Weights of a small transformer language model.
Size: 10 layers, 5 heads of 32 (1 for keys and values), vocabulary 4096.
Architecture: RMSNorm before each block, rotary positions, biases on query, key and value, untied embeddings.
Training: a variant of Muon for these matrices, 144M tokens, 4881 steps.
Each number is 128 + 32 x the weight over its row's rms, rounded and kept within 0 to 255. Layers, rows and columns count from 0. Numbers have three digits each. The size before them is the row's rms in percent of the matrix's.

# layer 6 MLP up, 448x160, rms 0.14, rows 432-447, columns 80-159
100:085105133110157131131100187155135089121136195099105173068142148116147114134136168096117111072077138152082093147118133083099091126158137125125118093133116166131143112109167115081139130117094177157072130131155145167085105102160174069094128090
113:143134119088056084096169148131185093119061158112161139178117174105108102123131128148133074075112129158159177132110111139098135104160158131098199137113172139156153064185118131131105099154130146097149095171083139136107158112142118144163114193
101:127188129080087115138143168117078092098106148136130141143104138061135116155124131163177173157127108134086128117109135216117124077122168132115132112057085126145127137156099136195144136150136134136064151120093149065094169114127145106140086108
090:131195165112108069133143138182162096107110082192080122136172126149075139093136146114116141131110093112095130144163186129142170135141154169105090083118152133161107125110149067130152106125107112068071120124184079136100142131131112114170128168
099:074140114127157134102163141124115189146075172080131174088107114125110115069105179140149064162156103089171125129151152111146120177110163071137139140117140158155129107186131165115156118145121128095101101134133144123098112091105107129099189180
090:172155077088121122102112071128122120057139154212171087077146132159096116179079189112163051124116116169127151154120129147152158116096095148118117068131173073172123118114148095126094152162121137107098174083162142111102178145056140133087154108
097:171158105181153134139094122205090100177173150099119106176153141151103098070071108101126085117106109133121112085160113128180179157129114119124130160134146085127124107158181191180132204038120135166144112118150111164151141125128092143076177144
103:132163126146137101109140155193127144111115107130100105127125134154136077085120134149132130081114104105154134163078142182187135153087099111090139072150149139144090113102130109067120125135132210211115155125123138099128102126117154163120157094
103:103111162079151151052115147173096070115132092066118153130126070104097145058090149099135123121149086150093162123090105063124112166163099124124117116113090128105074146094089134088130074104168153138196147136137156129144126100112133157180141114
119:115122144157105117075184088108118152139131130147104125183201088131097150144156073139098159191070140114132124109103161149187143125124098094108090135112156115081087098131093114088114122132112060077029116099135144160109114093107112165099084147
098:076112119176141116192076167132129066128124080072114112141154104115189131161091104110108096080102101084121134169089127122073120138139147145075095159179166149152107103154091153144147144124102111162139161129173121167143096105106105105100156131
107:081179165114120087179132130109140128150148061208101086125116128114102098156119136156077125101146113094152150047131085141131125069204160169084151092160176129169155088117143166100142155119144152107173188093193177107104161178130079160135100128
104:115109202105151156101143175119132143138128160132116162149103111137181115148099181118080175227128217162150144070142125171124084122164140106116113137125091119124111180168122124117165182183148133124145160099118108109117129199131102062133130045
102:134127203165098187120134115132164118118114115114148138132114138144094081119133136128181156141044128118097177112150167122123151141083151096148143131100100123119061178089172136121082176100150114120132154151149138108130134203062148162135135144
111:107138114104093126113167118146117165099148062131154176117104113152113152111113146108171145075170111171160121143120086133091094092154106081116131022042144131110114137125127173127196143188114070167142080077120074088153164123153163143157117137
094:136149117126113099124146148155088095156093095138188147154071109146145180090118055090130152148108128149092129131178138118107123148101140117095170068128147148147112105172120061167103076144091166107140109127146124116149075130087123153094137126
# layer 6 MLP down (transposed), 448x160, rms 0.0578, rows 432-447, columns 80-159
098:075136106152121159128085107134138145139152051119123119141157117120132107208076150155139134156136185162177111113140179126139148122109092159113188129159145110164163124143133133181116087055159170077164132160117095127126122129179071170036112134
100:089189103086120134108100102126164181152135100184127155127206150131094228207118167083093156105098079119117071057124121089150099070154193107131124074124086114099135171101191122157131183122131089099092129109120150101128109176104109125125165117
102:119130194133136148107166102142110139133118101072165109117110093130130122160136170141067124083090116145141203164091121108110149153149160095075105137098119148097128102082120143181166158117121107153109158144182092126131090103071130089170099161
101:208071114180116113177106171117138126125129129071056155142131122098167097164105114109133075181144167109117134123100108164124081146191123122184110160113051130157131124148065129146192148119097074145104118111141138141132196098129090136146111196
099:090140168123146115097098091048071189129121121152127104162095200118135103135170080142079194172066110101127104082172119106103175123123111128132126103136148128114115211143144114145088092164165176132085192101103191159103098140109078116136107127
095:117142110162003167152164114061138123097133095075111112163200096058161083108161116204135159134095134120109145167096155118090111097133138140096124112109134128089131078095148140103134127140180120139076109117173190153115055135158136131175102149
096:095102162136095220121141151159126089110175090130169130149076075060131187140146151148104132165127092156087148119169120115069129141127106088126144059110130171086156101135124117095189132180154126093102077153136141165099098143107147160140066117
100:167125061162115118159106112095092090184176105137129153089076092143083154133138116127216116165106120159087127140125134121137125151117149151097121125114142120063181129139126145117134129180132145078186093129134146135157089074135063158126098133
098:182126091199116118111129154128142127137114132145159133138124165121145145130090210152092078084135093155098088088132109115122106161145176075109117083129159146096123172124111142083148198165117162176139178148169170118148112086112160103099160095
111:172084115126126135144083071117100101141102216105135139083131125154198136136125146116083090138076117124159123108147135142138106169073176111080152116184176137098122126138148117136111113082124073158159162093155130121103150136118161064124095154
100:115102104166124128122090164161128136073127107151087151108147130087174121134109114128138101095089152117083165099047112185093060174134141121183072142198178168103058071206120101152123217147149150085122080113132137125110139159124076114134145132
100:165034096150140106144113133119103115073101151114171141143197081105177154136118150087102193153159105152142112133086146134128055129142122148098176081181196131120126089127121113124117083107109132116130157079118084119135069086159140116121164149
107:091148120135130137166114064101152104204200121147099088142145108159156178121165121187125152105156150169108127155154209115112176133129112210107148153163153132150114119089126205098152090136100142170149172133064159154108151094099096128166134118
103:084097105110152168162133094125135128154139148140123125075135188106115146112122175162153076133161151136109126123134166124118164101125138082124116139165130091096178142145140159130124121113139115147113150132106128195097151075088108119120068159
102:155117087099191125147107079098135081192154175088097128191137126141152148121092107150087170094136146102111072151106115128139124140077121195148156100147149104154140134112109142147082112111115133143131136136130205136097158142120082123112126106
097:141112110168121124134167120157117151083162160140095172139132124099133099114135131094070178130120174150161112133130161141116116151147122183150109151184235114111110116106112178164146112049106056154137169161157167153072074154156097156117197129
# layer 6 MLP gate, 448x160, rms 0.129, rows 433-447, columns 80-159
104:166141148106097106135116141185159148067109114158071139141134149142125121116103137129163147095094116103097050129073066137118092116155097141141111136122122109119133136091149149089087120114098119187101132067135123143128156143122055105100089170
097:069029094106098118115133065128135126155127126073142116100135122168107166102107147141122098177120119138161145099175104097181110109097108188134111077147120152101160137114163106062087041112106175090114106119132179144088095123199145170095143126
094:103183124127115125119098182170127149115093133125109122159083150176148154149138135141123109083084120193128130118192151114170151112123148094098144068119136092103126123107166111151176098158133095098094145081209086154119170123129078148084120118
101:159160146110139093144116119122136125142127145083152120126129110086184126138079117200115189113152137241110052114092062156141100173167151152127114118135151119124161030132105112117150171134159124099146107100132151124082175125116159059096106124
102:228145102113148133170114155147094117122205168130132101093145059128163141131135127100108141122116134159106160124185077124107151126170159106104151155084179162094174066126084082159107128123160125185134127175140084117105182147091132151102067131
095:153148149090105120173127089115119137112118099098088072128153114168106122132192137168131108135108139129091137141134139144121110112155134099159133075126086174148131122216179122162202073158096140120126121130214183128070036125146103140110095105
105:145129083107129107093170157131167092138120117093118105148152045173092111121133162144204150154162059129101163169114104137150174108167119163105115122112115155127132177154143162164165162101091111134106132114100094051172141107117178121055113093
098:107095140107117163093146157125130154084171076147098108143093190085073156139124127154163109103127129156116145140100134129161152082126111101098140166138091129153130132076140130087182099085160175160171066133130099203091123145114208145113115172
112:125111127103141099083176111094136130082117048118143105138096143159127104118164094032139113193165144097085078075169129110164158137115111078166150078140134141121161136087124127222127113173078144111145148142181164140154174167185127124122105151
097:145121060183119091109128113142169051155094136100107133084155122121124103144109171076157155022125131123157083136074107107111105184091125155159162070148173139125146139171104128140142144138164131123124087104206093094097124129136126146098108121
109:151099126157170112139117108173128137138086144106157154128126120092132082090160140122119223149156100169108179181151110109162087142136146132095132148138095118187140170181072093141095115119157088109167149148092085123200108116168129125202126244
103:123135160126087139118133171109153142115122074104083200129074119118179139128130151111169123179109103150108160106140103137156066126140196085052141181148101080196115114125206097115096141112095183134126125093141099134183168152161137149147084177
094:072096099166136182103058142108140160120119128161107100046145061122118112116151125162133149107152096102127081174111101092193161073114172155178161141137093162158150110137100107093138072133050075136113085106149168135101126107091102178089117117
096:098140128172104136146092145173129158140091087172074144135091172156107117154133178123105092142118127133118173140109107172107142062151128107080181065119151119133139114162118094104136190209114149068137142137137102114086120121150141139166081175
098:065086141094133119109143165137162065137077122175134143092099057098093142096164072090097121167126089136200163138108135112126141123054071116132118178147138145144197077139126136082132115105147075147109154075186141147100098128160145152186141057